Weights of a small GPT-style language model, trained from scratch on English Wikipedia: untied embeddings.
Each number is 500 + 40 x the weight over its row's rms, rounded and kept within 0 to 999. Layers, rows and columns count from 0. Numbers have three digits each. The size before them is the row's rms in percent of the matrix's.

# layer 5 attention query, 96x96, rms 0.139, rows 0-76, columns 0-47
081:450489444515576521560484512501501525499495460403504574442456467504501533498449512534506516495549489533542464595583492525552555551524429523496482
104:502514572544497573579460514440548473517456539477552546474509467515489455523475454470473577436498484542547489530475546531417490486519559496472448
090:491453492499532500602478454472490479524485537474465533463469507490489500451474427433416519460509466537467461479508591499473469495523526474490503
082:507483530409539523549501439602459409502550526542474472492531579483520612408488530520438540558478510462463479472553538545503510511480501449535493
093:432426463564456443436508534479468509497513497507453470447534463478483504527526592476473455567542492571435424527442471462523539492427553522480523
092:579428524513463494573469528450524520554449610515501500483481517501532481550406486432480502496473510496465500509476544532487467517564490492484461
104:500557413547465494529497584504472541464497457476530498512512481465507488448560470504565428550522481499470538511514493441483433524443525540461503
092:553474457513456530463445478537460575496417534478516510450479562502524543578431501507527473511480513569453438492450451446565554519528497431514549
120:476435478465524530510524530529491460428542465520518423468542535510504486431527377459464491489502550474448553484483465477512509464442514553451494
119:518499468513500575496544523605504493479445434461529561525454580518480562466446449468458511496533493460426535522491544535432487465494459540451440
104:502476517581504485434506496501512422489519452463468494451450529527553421579520509519508502475447523507482562568469478506515436485518508572508501
103:455494490444505547490572504467529483531506577452516493466558469541491485545569457475593527507496496533527512483510456541464506512477518475499520
113:518443500491500462574441494444491495549505474589508519517459486452484444539525491569510546428507486544495447451514542529465470434455465512532516
097:551498458530430516550503511480514504480500469521548549501470536506543569496527425547549466550494475496579478516578544473431547486465526488544495
095:568516521530440532547437453532518484526446569507500476520484529523494483502437456459559531505536496524526446522414480502552504553488458462395511
107:479396523526548511544511480509494476497508471473521556509502536449587453513484509496493588506572477498485381508535563574441549572509527578567489
107:497529601473542529591482471473557460511468510471506543516457560490442434514464422455428573438476490560458491531527549565474517501538508546505506
065:510483528474498463577522541458544528491542527559491536594503535488470448506521509508470509498431444480523549462448456497408410506501546504465511
075:455508591545447477512537432533541525561522531521539485555531407479535490509511444452525472549487454466558585506508527600433489540461541481473430
091:523475470513448428497524520531427526499498492544565393473498544474500525522479525600549495559502494500461508494491523486505481501454471512515482
093:421484533476496521540483441463507410524525602471508545520514543518441479473551533494474614478480479526535489495553479546521525516566517485487448
111:487519394533494499495428512577455526484515516518510432561472529465582473436429472524546494503582540430454508468427480450514555534499512546483507
092:482570462543530464494471503463475536515499506497491468491583503478536530478529612545601450515520458461483484485503519409497547461483467519537563
097:520447458467549490571458464539475526523541502544443505530551488492527501536517512531465532475513550465519486483457567503458430515450514468472527
100:503547475429511531515457502568510490537487503520541523462493613543478442516553491506405484452504523500495474555451559475505453437497515455571542
093:563469454555488459524499479522480507588528476505491520490462486545451421542458492558558520533481551538415511504429461544460545538475453506493511
092:515553470546540566499480537555497478444607457512461492492533530500556506529492447446480594570497506525509460532487463499556485501526460480455524
090:496505507543471487549598474508553470511507514492452528508448474517508559514502514464502462533467417512565500419423491459504463419451496564516543
098:419502463525484588485530502494494550477476451464491519518509477603475493501536465455509557538481534448554496505521511496510502527466505563528453
099:491483439636527507494482515490510498586474461514535462552565538585477490465560510535527517427492443484561462511512490503442534512483467482493590
098:460497453588495516480576496427488451483410501491551545498478545518467499569442466421483482504528516544490512532489431430531496468446518451493461
102:483480569541552465456507505453581522529498529523505588510450524469501477477553425524526450440494482532542466508510453506509544507529526530487589
099:494551425532473466491540508508483580521422514531439513508471430522431443444499524534482486433447607550484456547501546495512443514482414471492555
092:476481522466542536487543499533467409492491507520460496485506451516579484477457543391465581498513431563457505468472524506471584505511493468503434
105:560433438461507455510468489473494537452539459543456510562456496456503480593513521515466498495540512388475539490524515456519454457465563502480602
099:440531523435547489448573445555555469499417528490457481496524540538496459540518544482432507509449460564463503512544416510510580476551492479529416
097:475555546474481534437560509503397476495549506551516501524532425520521514431458519433497543432400532519515457514498466494505509584555449519477491
097:452461513496509439518485500435468506482480388511504511516552455558508521524475473524500579562466501529552492576510479488522425569433521496478498
102:508460495534522439558414548408503539461450498526494535483496499481543521473471455531531530511548453420533476434452556516447446463489573512486514
101:497536556466445469441485525440489492464499515580601489507504514546544468418487521477539540485470498577501517460463441534504567517569475529500502
106:600533495464466507471483418504501481522528507572479528498423506501428540506448478484433513529521530438523501495507509514465527507507459497510533
104:481445484415487506466454456497441465479488455532434557469499499533510505523528504548441535589482570475540468499434447529579475541512528533444479
102:551559526489469404523489514516541515476564466548455495468473508472504496514441505508467501575435496514471503503481575460505427504490521468515490
105:546482464487451606560493520461494495496460526567542490522423576529530506509476550554549477502594538479476450455517502462447476399490525465541490
101:577476518480580470540447557476519521554514497501481505490513464473486475469476513457489604433557463484460493522591517461524449461569507444509490
093:436468511505432467497506505469492569478546421479502511555484483541533527531452460522484572392507509451581479516479435459526493547481484523478522
108:528530424465516468473454519464479565458457513545539549496479540463569554526481551471462443453553515484551479530503485461538526490468478534472529
103:466600511546486501441560461451427519541522474513551520454457498522457542445564560537498502527421499478516464527494488531507507466449527507577516
115:467455441529470453539491515431473519467498430545401513507471550560480488492499535537549494465514580429517497520440488441415476475464507516478599
103:468559537458491461500586483468504453558522556464569463463547460466529500464527492473447497479456489577505492488487524560531607514508432462490392
085:521517443439462569450522487499480443490509493558509550410513388504482504449516552446426485472539515549487475465485498534491566455442488483521548
101:508557522533466507476529566515476521518469479509422528452477408441534498424426456527460489494485589513468544481405482510480461526471524469549506
093:486535470514499462520402482488450522484510472470435529480479515431470507531515474515491518539475584550554519479489502488564460499479493433451563
098:507496530446531461408493532489495456539505494486485483499506421506480504453563463472413492500496450559445495490471492563550487465481498453533454
099:483450438567564465438506553455451466468479448514444494506481533536548484452470405431486462540527523493427499517487485578505468478499492506470525
106:458433473491481495444486516510433546493464471484599478578471504456510491570536443515535502510499499425465520446454548474516385468453508516478508
105:482452478490537485579495479513544448508520417498511499465561465474441507534473509497499500463443481496523515620550483542526415446468549486422443
102:480456464452500473568492532530529548507484457487457536495457490444484504489411567490475477531522504496540510436441565530470497523575535516481423
089:455537499481522519533536509582502451458532468485507458545490525478464482502410536465486579457535534514454544448528504556491508526540459492502526
110:540454481481451503470498520488492513501490536530503526518418430502537513496455548540458413465503509477456562507487536503425515461455477504474496
103:516463438551516486469529508548545509510444509449445445491439470495495584514467473487476577490475520462550454531478426512465489495502457472521528
105:523508456561543529489521486586516466519475459502584517502487533501525452412551490502531499581475454535507562565510542435518458434485470500447485
111:540488471512478530525497486437499540464435521448547520541550547562463474516548472513519468528489521483483497505582456453455553484544537543518474
104:549435501469501600469459573492530468539538513550532458518472460447435484494484493470552546459471541483533519470487490520508483431423464519476518
096:469415492539521559501502528439515430432546436472523489513502490474489539514510524511474545539451493475473501570519483421465478448475576484423526
095:476479475439542506475471520455447516427503486506576508449530536502485494502495568501523568536475493547407472492489474432488472444481521523455488
073:523590497473469442523487578478544534537477541497531487504565495605521494508420462544516492485522485579406490539561522552444543433483540538520510
088:529565503478459500545500487531488498529464596489522473494536483538496459463448491439505544494499530526500485523396463514448554544474468486508479
101:499484528496607448552521491497581556521496501494486482529540521420496508531526580511541440535522539389463542475446495488521435511451549468502543
097:500439531479474563459533508530516516471499481543480515512502477563414469490471528482431492463431580546532427526501507491550459544518549441568467
098:496480505544571444528431494511436527485473478438506464539526511406525460496539511505503460472533475443429472444484523408481422485475523551451499
103:495489480553457527429446464497444498500507431492514494517486564574422515572534494520524542547455423509518465542525501523515514484517532451490490
111:517476530444510448502490424528466546526489532584514543499423432506478469485462466489569474481525513472418444488475521524490547557463483466545480
107:434523480514572479470453490492520556517554557496467556481579530491504547460443501470464474540514485491565542525421458468437525483538511502492574
112:515454486505497465483564505521511502492527509492536472484472553515521469502524447508453523537501506513468514517487513479522540424450512554547538
103:491413549495433560421507503491515522557442543513474571522482497470478531510558419527483488526451455542527486499492517541533486523426484494528478
110:516465529446538498482468506474489436532460555457508543483476552484448487524541483505432555471521498535497540513548476468460528584516503583515461
# layer 5 attention key, 96x96, rms 0.141, rows 0-76, columns 0-47
077:479526433482507416450494508572407532501515467478504456482498458488525526464537519528618471534590544480498518493460519506557514527473452455483435
073:548499461494551454425444535551473467519558462439472532465537511477449539390572501512517436517503498504491475505514507497555552529430461556472465
082:549488434480585406541525487560465504469506462454560550457491537545515521490537479449448492435503474523420417535564504571583526540571512469470503
083:449589522469548523517495571574492536452479508527487496463460534475510447469511548545528542501463475530484521501581558528579521551528519463507462
095:546463426457556442503480484511507499470532412430569511439473543539512518454504504552518501516451472430474462519504530523480558465492492525521563
083:470490446523573466515409536483517544546507554551483521540484534514549503526495506554542470437437557530512554517483530523530417475469464486478452
106:548494526443504486489483515438557542469516595509479486578601506452536428536515511415496571519443552509489575431546465500488455508533530559504467
102:439543549522543570487505498540496487511446512578505429549545546482531483504485548483539434462496588539563483467522468501548427425442461431487488
120:572538498562560549490554455488448468523546469535454509472464492504479521473495499533542578542518506473491522518519499432421509554471514521515510
105:485504442494478501504556507571523452435512485487540532508539463512581511426565462521495475472476480517519530449544551520434546558591452573491468
109:577546588473566517492493385520558525479474496553452543506514492472422517505488460512483468487533416522473557528431517418437552476524500434513517
109:538495496426475454525501451484429470569508554559502521490575492540490571452552445453519542503513549544522455465535527556479520486487512558523520
109:493540521492575444463522488505426530516492542515492493497474574514497507604475516479496465484455545495487515537532531559519438447505475435425479
093:510510545559536517527550505497481453560498527441556424486445520553550519500410496472522448527489556448398549462458483483514455428441553547508550
103:460559461535533511476546471523517448492524452463505491517542482583537554464468396541538537445492501489515478535550445506550536488461507543481465
103:428435517542513444546544489551490495523534463528465534506432515514534445537554478510453501522513404492472521573589557571552449503489507506468485
080:523501452522503517485484529532410452447559461512477528539502520583532561471580498455410479547528559533537426488510467585523564565481497485497464
076:491510473573485468591544497456517480504487473529488511520496511484543530562452438386447524511494544480512457477528495486427495425460495522450444
078:508401499543436524434519446533575487490432524524463530518506552478429500495495493481418501507506534515515463514512514511482475448453509502522488
085:518479522362464450496456463451553434529496559539564468505554501510493532464497493534478481512440456437472458488552528519513466432538473416550561
086:538456489593566564513537454538511534453500472425544515489525489525557420510475479475479553569524500486511441542516510493521508557484545468469448
115:465505558580528523503524509382521555517417473516507529535518483490541421640493517572464471471466483494519459522550545482483469452435475498501486
091:547544477517531514480503465558485437446509458478525519492501557529546467470569405502467470506511499503470411560462565486517539571466488529470518
092:527477459553510478566468520489485488499527497505432531532510443447518500501444491436514493513493477592511540498555487535489469473505474411546481
102:495537446484472489505469492508417442573517495452489494505543436382564465530462478512493524514536550466553630505517501446423564495512491463479460
101:458430577461463481497536507478480525419497495505480539528530486484512539506565497511460522432471453519500521464520465467512561526462512494480443
092:548509532524548423467541459431508443436527460481459541459550464490471506524482525507423461438438541545492487437526497471538475492520505471562525
097:505474535476469538495448448413535429439511502511547529532481535508442490473523518550551472507507517482521498523492526535487535480474581515453493
088:485525532516479461528516438486488517500550514418515509445526542489500547494560415512523591507538560473444578523473585452417500480530465512486453
107:468510530491526452506487500505543453585502490539558454495401483527494502592437533556583524490485537524570531491488477539502505472443468483504512
107:509518545507547485504481499536520524425514462538516490624475535449482480492479472504492569559551517558571501489472491596479491557450494463462508
095:482471429536535458514573576464567512460502592493506521521539554492470540587493507520477493505591487539489447495474473519458492433505501495518553
085:506479536484558412462520537546473482540551495449556498561458495459546499493521449454501503509508420501431554494561467510534533464580520539519373
095:513513425451465481527471476522479536529438510560442596507428586540515461519533536494479596462529500428546515495526512489473482556427556563491537
100:432535523542567544480450467435442539512462484543517465484537457459455471433454495454504490452510547537541523463474465505501477523522436451494474
099:508476506519502590444521537490536509443487495474472582467467480493480407501555465509516517518562504497489515461496506563502516586435566546482473
091:550429491433398495489548489524472433529544474481498500564530500560489531479555504466489529567514506482431542526538451486550491538513444523405492
096:435496504476417549530576429522511488521495444441591524488485492526504539521445489490492510510451434527497506501471444503433535475551546536509512
100:469472495547529442520423529490480472506533486569572525503557514506509567529505532470504430490464485494523505486499514521546473462556506522476515
109:537500535448499480517489450471486433489515508515589438512538480432506445494442491487543474532522523505451520541478442431527449554434432436499572
102:485520484421538486533536512537465457507496491445494573530586435448467490464483430516483508581476483512483510400490499457540535414501449497532477
100:465450502486488467590510450552520457510534527485423491501515497503540479619505518513471517497630440526449445511575461482478458489541490540527485
107:418473558532549513464544532481531459574433507584538506479545494525495497453442488524534532498512450484519532463497505482561436535520479595511510
104:504560497478472449460459526560495479416446574497438556486557449528570491536530533494538520517517510494578536529541525572458526465493525490556556
107:523508518555496530514449475483575593525458549446525508533459501503503473526482474494556464486454543475433462509544492522554519525494473567545450
091:456541515573472500491561535447478559497509492490403467449487509544431498470567441563437525507533541506557487526488434504411463566488442488537495
110:515520497488559587546539538547531476442520525420496468479507466466492497488493467507500510591558512507437516471507520478573470497505533461545466
099:476399484431491438496512532504542521475579466484583519529513471491514464522528500537422538504494510579484502529503539477518486515530448472471565
105:513451500515466510510637475443499503490580480525518482520511452452460497464506425520500490533533542535454543509533500506482418506496499518443489
086:495564539523461468537584437507499434420488501487424535493442516530481488535496529479500587476488478535509484496511475560519467480576577540481515
091:538463502434445470470568477469491496519458499373496525544487561497543467570448419497485535494515520535466503450493493460509451494518560528477499
098:495462515513500542469562536434484492518461549447534498498485532545564394517516444482512453583501501534521495509541527566520475528519567584483435
093:479496536539498481501520475445455519478476519580586483557516430435522557433507517454495437547507468595466499528516499554518519465470412541527458
096:467494459422503515509447403540426461504504552502462548457517580558501437479506451579479518436499462464537418427425506414507508505503515466448545
111:500527446494562559510556496494470495482453562468462533460469516516440498535512460520525584487622422509574462546449520481530572497487549517523466
105:480571512443530481484454517507512517487492480462510473581504546462488472402507494520491507480449479439491523537515444467547489489459418449431476
107:442492489437436593423523551506484563439508507490494443483532520525494538531474520532515439531510458520479463498420521505548512438550498512513508
104:437474510469535550477517588434482414515454420440467509500515482488480487527479418509536488453568576518533527469527473494517412490515572501455448
098:618500523482488475488438537451531461488508490488496460468515601407495533506523442469563465488469501519521551469561536477513553465532518453460436
107:461494466514554512481440495513449423575485520509510503528494474512493489398497486518537503487567544510469478492466544446496492450471544534487480
102:527537496506460454527616551517517474477492452432490545501472537567449458488507480468515475477499541535464510521493473516483543504473457549586425
107:472417536486571459455423507595511532531459498549565508474475537487448478467487486473520530443515412513537542518492507530512496456493472453558453
117:533517647499426531475495488534479405474526440434497473498429471521480513564452514506484484491511493465493547460448478519486550513517475511466502
103:504444536500495460532534465584532481482555572486496453553527517438543512451507511431459519557477507471505530521518521564539510495414542479439494
090:437617496440499555497470471518460558567447507430518500497546513533537438538448526457507510500476463493541468501474493520522541555400550508535479
089:526551468438377573499516439515448548578380517508510516472535474501472498490429541462481542464543510473565457496510486485548570483412479445549525
073:428516532494495508473492474591383526469504576570593509445458448518488503477523471567510489498417445527489529533457464502539505526482539538423507
088:542435502472483417538538474477503472548446472488516445505488460507513503500518448447450498489481517493431515545450536524479550482547482539442443
100:578491510457535493554478485490467516486451480449471538585518508513519353506552533436504458484491534484455473478478537486528495492502495487560465
116:494474484383505488572491501505513486495512483446504518522471467491488548459500492448469545526566485517464448498452548429436517469532523493536478
109:438420469470477451507527467497456582493484486534536517606557436447511487479541553485490466487448579496586502497493474514539474515487453482568461
124:552498541523491439510435468492418535544532532482544395547530498507494545529517515584515509532496494481592560505446489523571514524493497502424485
103:473486431560434513457457619502439542509448467533475444502516461487512467437534582476479505512505472509514552469455562547521457442499517560502452
111:487457511436485408543527492518503514471511458496506496535561441506427473538525499394509466523528475532479469496518567546452604432530531523505551
112:483487445384450492578497470470498515520504577475553524490466544491450452440510495411469491474560503458527589537496478503494536485544464453429498
104:509482481508459450534486494471468435512482506474499576536464483456539518471463498441479490555608564527527471537490557551450472406442491511455473
095:468466538478461477465526559536495524498515534474456539512453499492498492481483496509443499623497524472499617485551503524503514509517482487537448
# layer 5 attention value, 96x96, rms 0.12, rows 0-63, columns 0-47
101:535457530543457516497457551473463517423527511429563495448504501528552504462434472546462545479561564437491463531491469428575469539513547531486506
120:524553430510531448495479439540419532546509486501513475480517450553532537572473520497454495478477485500507465514506501513479462419462501550512498
109:519542525515545470464517486493463389508450466504542487504507477453498474510466497512490484483452569588532464450466506522471549476578578471472497
107:453542501476531528444510470505471510548503504476434490522426432473469518476504559513533519510477500542571538407488443560477532506466502512468425
096:463518472493509408532523553498513525531542544467469499483371508514526507478473538487504460559499384533530568537547529511491435484513591515578581
108:608519436459495559383536529521449444469503489429577556579460475511518424531430532511465483480529544498479453476537454487476513524523490459457489
110:513471454514517430446505463606512498499544499444555530582540497515571517481555478487483530545493560498602468462461531578540485513475497462504461
103:514416508487447522424485535512491567502518480591464421520450482517452497463454488489563490523511476528558543517496491459533482464523541523458507
114:501501410453599486418467590472490481480477455436509541542452441533475525467457479505523498508494495525497580486519469539441472518478487420558448
093:466401521452485531517500569433527488545519560464558485477558493521484497471484452506565496598524541546548493518530564544534567520548424515539460
114:474530480479457506505478469522518559489518553487525486452577572480498522453466495498516553471484522475463518503425535536467572476509530461526595
094:481556520470508497532430537486503501482518483477484565459475525492550448493552491522502494510563459476547529516555566517433593471474444486432533
094:488468463452578478582474572489550427528486512459479468481544499524520600505544489519490471447526476525478500475501478453440496530441436541471472
106:475525466532504556502508473463492542492464513475466440516528482476531613544474544473415577420526472586485447554506486450489488508474495542524485
107:516526524545492514479474521481436488452451548459588468516452442477476535524513508515566442483560409483517422446452541483492555451513473468447538
115:545515514544525514522500579454426528499469471537494544423510522504460486530520466495552477500564484522477440506544489435470548474394511461486490
095:456541522538517503440473533515488512463496434459514445514474437554518493544408420525456458501558430465449467440407511542571425495532499522413540
100:557540487518524461510459607436446532564463517543503506523482531535511558546516503497546501495485495454533499545374489524562506444420461495454438
109:436522479517410530464481458530520494507496477473480463544496528501514418509476544412461422486463436526521445495545572454545501569553524497476500
107:431457540561468485485423472514553453460480551454474496489511478525564511490434467448429455494501518482513464490496541510582507506496497498500523
101:499533518545537486499493493500506478520508535449435459480489537491481502547583536498500482529547550468485451460476498562357488496473475489510537
107:461484493488546556551513437503532426522519513497555428488519413486541511503504475515529484424487476539521447503501478483532519547484537490436441
093:485483529488459508461455443500469582541502534504430526451519483524487496513570505473435496495538503466483515462430550461584458505433504465403595
097:522533516511470524444506457489519555491526530497506491480464540469490456441495559437505502541435470458546571519522601475553482522427570524523479
097:516553538476525498544463440513527491537534518465507487495523396523599475611506510458427453525515486520499479446499481515511480439586529522510447
099:364496552473438532501509415515526477489515489516478501480505478506463489424524514495503529489417471520539516518436572474495449458486540525538469
103:425531573546489505567500506537490433542457513498485562477520547497479441472459532437527536521456456504463466454490509468536517546426485496450471
096:429537437498485462485515552514477530588608491394505530468539483592540480420464497523520477488471495441554556473553533472607466547510502514521539
090:434429550506493481511423459521584521561481444471582470548488522529482495478566446521516504448427501516534472453525485554449501425468512512535485
098:498519574495462492517488450521540506562509515601515422532491568493566471433467488385509471482480532466519496535412495538494559557471487507530523
098:526513514541485541516485497491528501525538543590518448499456560483483497486493495545584493494451555502469567481520504493502535480547537503507552
103:493526483454561548533565450460471471478570456458495556549490529510542500452494494453451427478467524527491512508520589482463537430512467422491474
100:483498462547537505444447517508522406478478488478514475433526597529543499485496551511498547468529476495515524408478516477456545511521425376540479
087:487405515486508532496478483541526429458588587547495513511462465560458370532563464528502493493487499512546489547416459401484492476477480483568485
092:545494470505560493519519511497495487500534551472497525485506560501482558512619466467514505560533458470541582547522487466550465444412423548542506
114:459423536527495508551609460488507541526452493468530448533447478496503485522565434492497522486544552505567453516515510544481495444495545521506452
103:521529534446539514569582455522549463569433418489471480538440452492527539552453510529541464541577530479487552506502538514503512613491406463432463
103:429421483536473540493447489500544572524481522499508484506520458564455477474530477496440501470433492532562487451499424470553481533511460534486436
099:488440518447473439547459536566499398462520456488424443460485576519458512492471497513547501528401542492524482516501528541437513482568485497527528
099:474442540555532554516496538500472510498512523437504470488451539513465510458466561490556533520466449523522521410531534498543549433482534450507501
084:495495501500424464509424515495599485532536484559515527469435502501404523526497443488493531521518473541439505492531457453563478533503468501507509
090:518507480561475505490498452467502445570460512497518473459504637446475516521492493479536524583487538566464532550416560543512588480493502547534508
097:577427476511515502532487503440499477455509524511434506489475558499567494517475551531490559461484476413498434490566506415489519466492510574428507
093:521427490492486452440488482502485481512452442464503500509465429525505426447424477470485500526543497481459499528534511463466471564525500470448494
108:571534441521518510442515467522541525498576551478480517499532517418513503550490536583503522532498475421518540512568526535501461431542507488536583
099:484503497449463530504497556507490484512495548406524570537488532441535441545517563477421512385514432489478499439543475413475523493471504506505494
087:552519519475485442426469465552482542516531445584507424437510452489442536471465424506521513448464503560552430522501475460498455562491423506473494
091:431511502438427556404520520471530517429486543488526532495481576493468482521459453513535515485472466551525530514471499467520537470590469567544526
101:453465454523560582510495446487562440474546503486508496541487506542565421561509466524525518473528543378507484562544433495511449461500521543462554
090:535439567550448491500521563486466554509401453524545506484447484491527528556480505532515442506454473507471461507472479454482487547517531490506448
101:509562508508492487492553459546478475425415506528482569488476486491583504456504545469472480532486404445587500547529523494451514571513501439412529
098:556607549497498561442475532443491434509484464594538492491544536456459531440545569537536525463502514512542478559465508499467549405471460466521493
109:466507519434447442506495508512503546484533504475564521542527481504488427529486546516578555474486494476573524566484440542522475506489477508497483
098:514499479491488410448479483503493460505486475450452474495511525506560463452518584450517499543531424507572475486547498580503522459514459492546502
088:414459489551475604420528530499513451462479519540523475585430422475518473483477485528406515490467505484475517491540489498615518523521535571488487
094:483491449465505416485431500536435464426519470593507445452541526486495622444515572543484476454466476509495510474490499485489483526501515516544530
098:464478539491495499569517419502511556514488487521542509490476495533502453517400515515467481440455442549426534419435489526476446492471502570497502
094:547442501566501489539540507562481532448509556534469491457487561503458459531535520488511531532515497453462534549452538538477497519499507473547550
094:487572449456544462474522487530476615523561484498434483485521495514503520504483496479519542489545490510505554577540463453515484542536488544482506
092:438536514471544501506479473517444467501462513476539514471571452519577391531486480464575492516472522529515492411498572543461561560493450545488418
092:500555507465488514558513498488505507510476488475446524492579459532481465460448465432498449527531501554453465483499563447504499477580470462596488
100:500560573452537480488412525494537499482485518475492542508516512493542578525487541413459505470498534459563544454526462522470578476485513543554558
098:514531559426503500554568564450440505542475489444506497454538535529509479517459499492487505411472491524456469521480439479508506445457535456531528
102:531524528543433506446459521527463544534537510591515495491454487540504397525475525540455568500505551496555419457422524450522443514515548552499422
# layer 5 attention output (transposed), 96x96, rms 0.149, rows 0-63, columns 0-47
111:511474474531472490568549522570464523475506511448500474528519559527608556521482467477480488503527542471491518493471586577492485507446549489541510
123:586480496468537514586474472503535518508423483509464525489529524479523540556515503514476541467510439457473547486511515502509485458598500539472456
102:562437443529535489541513452435574505450519476540527461575549477536488519580483603448520531520470514455471442468497433491458502564556547530514504
096:568518529451532531465440497454507471520516505459514497467486387512395529484551565508521574441472555494448454533515485517550540504539474516523473
091:483443458511524467575482510535501505536449553518490624481483493473387501494535535464480535487463451529494493452454539537534476469564518521478528
116:538505576540448523535466459495509568482493562488553468517507481526544531546442503486599574494491538438508439491466475551508520524462488483484504
107:530442489496537535517471487494519493515542472494540510538461455497581513540471441483510540465501599478508484472514454528510506439533502475479444
100:434518535509559502481532516505546500510441549452488478453474520452474455409518482571525478510516540512425527451500575500584513462490511489488509
119:511439550477527504555474482458483513550528492450489486511470446509521471448427553536554477501412470486516485571489529555520509520498522463580433
094:480503515495481497513567505437481470457551500428513507463486502552564504501475526471480495512427544505569537510441440485495582455448475549555552
105:572516492553529505498589473573501422529562508506534516510503619467464484514536508435533471510564459559535550505514454515578532502400465535501479
099:486517526483504464526469455509458506533464511434433513416493529579553512559516511492516499551490484579516470510535489521472537442573529549557424
101:492477508519601494530511578432461462472466525505416545452472432510523537481515523555405488484532496428478503496521475549486549557529469500472539
112:485508465532428495493484496495438517508498544507411441545533547512521451455452445564521480397566457460492492498433475456459556478508492451506483
113:542555432557493422558493515527488522561486526492522474496591515502453461515538491505483559464479446506450414547442521591442485490514531556540463
104:506494470407523536506476514461433534489503510473434562509591519498472516576535459472456486577480522584502513546449482611448517527451503495502457
099:489500414519521457501493484510476477430494497518538473501483501525526535427551436485526453479555463579457427502492506504458434498499610516497495
100:405519470415512494480485557562503486545546488462482492536509461547576564493558422520459440522411490502485481513466477560504553497492455563464440
105:458518444516464491490452509551532553421489500548477475559487519524483445487471492456532576474539441530455397447562435458562510500560546469400481
100:497528464430530459571528503566489433480432551573465492469494543476521460520526454525483569479499486446505464450509513546588530503521466453502520
098:532536456479510530418461498541441492494549555522434457520487421505495555574524540507511513533492527507529467480544406532483527467563481461453475
106:488490427460541485510450552457437450525446478633553421528444473511520515452495458479555491451436526539504527455468501477421523477500510520545537
105:524508488462428556446494537531539514499469514476446492488505456531451429511497447483489493501499524604529430445480452512511505505473465512474496
095:422516459523522495459559465448553528527492498483544504543469539529400455452512479452513475501502455468554446527599510461505573465493531458520466
101:542531457546527530499467500504522442492458535540521472493552456510471492508478513444472491470449538472476497512524536454539461532540455470448554
098:396569396476468458449518507517534426526446520509489463446486495484436468483502529494507506498519482572516517499585493452475509496495447451500450
102:505514487525508505489525518407553508453454472527503527500439481551497583446522489546508588558472482538548502507509487516514581529452543533465448
094:497429460467453535480567517516487474500507415386475561472451481528505568493547459468513525422557499522577417483500453456514489483522516460490523
100:515553426504462458536454501513524533486478512472524462478501516420514454415483509509398492489479528488521512448545501559482570411533497537512489
097:539530458508520506512524481490493469568530556574533522514506476509497480513458422474480567461531492489472448446544518475552554486398495628434499
097:493573563525541479457534553525517542539475555543543571502498447469427520443575586515544549490514458466520508476467466450482497451462528461445612
097:505545510489527595544442457472480508547499525488537539480496456523492531565427528547585496503499440550536439446442495451426512501548502496562449
104:455441561453452444549497451483473528513496490557515533491483495466488488541503541477513415493529546447533543482508548494449451481563484555510510
092:467543494496520554515432466472559557503448528490516443520451508500503581477471552533511476521535501483505565465532536513525539512490500471475565
096:519456526488492511509534503491520485536441543551535533519478476438508466496552506475569492534523520459541486419505445452454530484599510445417452
107:494446438451501499525493470525523507492497573531483470540516493553478520495492558504516520547489568482472555522496482482489460452513526489571528
105:502487527511453484434510483531459499446543456504483464445589566514473524515483477460495555543450527535489459510429414523536507489506512479493482
103:495559523539583511468496467472502540570495445552530530543469628520556498407450499513477525497566507499481513492540554434514489467501493476522528
103:457496469459489536481517459534466524494535569426573439491537468484559498504475473581483485453534431443446505497435465542504481517473565466468469
103:472447513472592528484533432509531490544538490545505514535588522487548496552512489499494414517498478366496544497563434526525487444487415464511466
078:545564549531573499452552445428450466539508517501504498455509516438498467546517496482476535487489517535600489468492500611499506512428484492516523
084:524533502496532542520503477538530497521498510548427525557510459500546527484541593501497555484524430529536530463538508466422431459501514523513475
092:465503421469526506517540465502494533525444459513492509405437464527462481476540446454520510525498527549496548461493466496430479465521451485466478
098:561513490468568491477499475569455457488524522481532588516532498526393537468541535507466428525549440549522488558457566492545447486515425534475548
108:468467539497523460510535550478512483536411500466493594518521528550494529552487434461491526506506471573447555452480460454479537542473505516404438
095:485479545518502521544519505449504445567480486503522531412489497494428471505490451559453458527377478460493536446542543534528481553552489463585497
093:540508534540497559527406496536534508500538517528506574491435501488529511522478531503577445450508578437512484483396507486505558521468487496489563
091:566551506504535524570426531501442529555423550462460482568468481504539462507432510559492492471425457446551497402497461445533487472440505431501539
094:462516468432524496480476515470500572463488473490465522445461486480492459448483509483425532510439503501515476451484532522466466523529500455475516
089:530561479522524542511590440469535522567514500501562503545502441441420546575473480428459561504506502530496532505478481489571478494529472534466555
108:591513501489444482463493553520531455506544497464510507447613473425430487501526463527529449549502470537426525478563487450497512504540503498524489
101:472477492529528452522465489485507487427512517486476552518519524444506489562435483515472439475510427469515481504501538525449500568522558495523513
111:502503491500494493506447540460501479479453503457580413436501470516515449478474418503433494486515543522516518477488538531593512417458579508446582
102:478420542514471497494590495534473484454447559541535502512518454491533562457508534484502414486475475445469517568530500433479444519555562536471500
093:479538533516466465521488514470520476556489527505439506421506509493567520484518517448432567451443482534460550492488518476489447500410527472527525
096:514534554517557466563539522471386528518555536473483534502529506520460525484591516502578489490527468459465544484460576524519503499568488540452515
099:494541588469550544468491519487484497495547539526483520453463520537532542520552512467538538455544534525542491484538489514614535502504527491529548
093:474518594388494607532522492500501455523481551426486543573535478518513525556477590497528506475492484521436477447489519476497497468476505534491409
103:539552570561463472508564485480459497503435492505480543515499478522453453480473502533559485446470499523484435483483462540550557492501467445466471
097:512447525469505487527497552553492475440567559516513416478469542480491485470523487520429599552415481485498539496506520490519490468532485471465519
100:445486529471391535528494529546454546434547583527498431520524518495453517528545495527495523532505415449554476565476473467496538503444459525506459
104:531492492565523470512497505433550501475503475542502481524494506520549510472482442493507501565509568546464546545491470507558440517595522473449434
097:451527504503498523449504428422479509492485452467576476530388512447474482460475470530479486453489513480509460498531480470522438486587544488499555
105:563509494495581490615555458416502541477525511522477528519450487494488557539456474471533520404599531550484495541528509481465519477451505546521568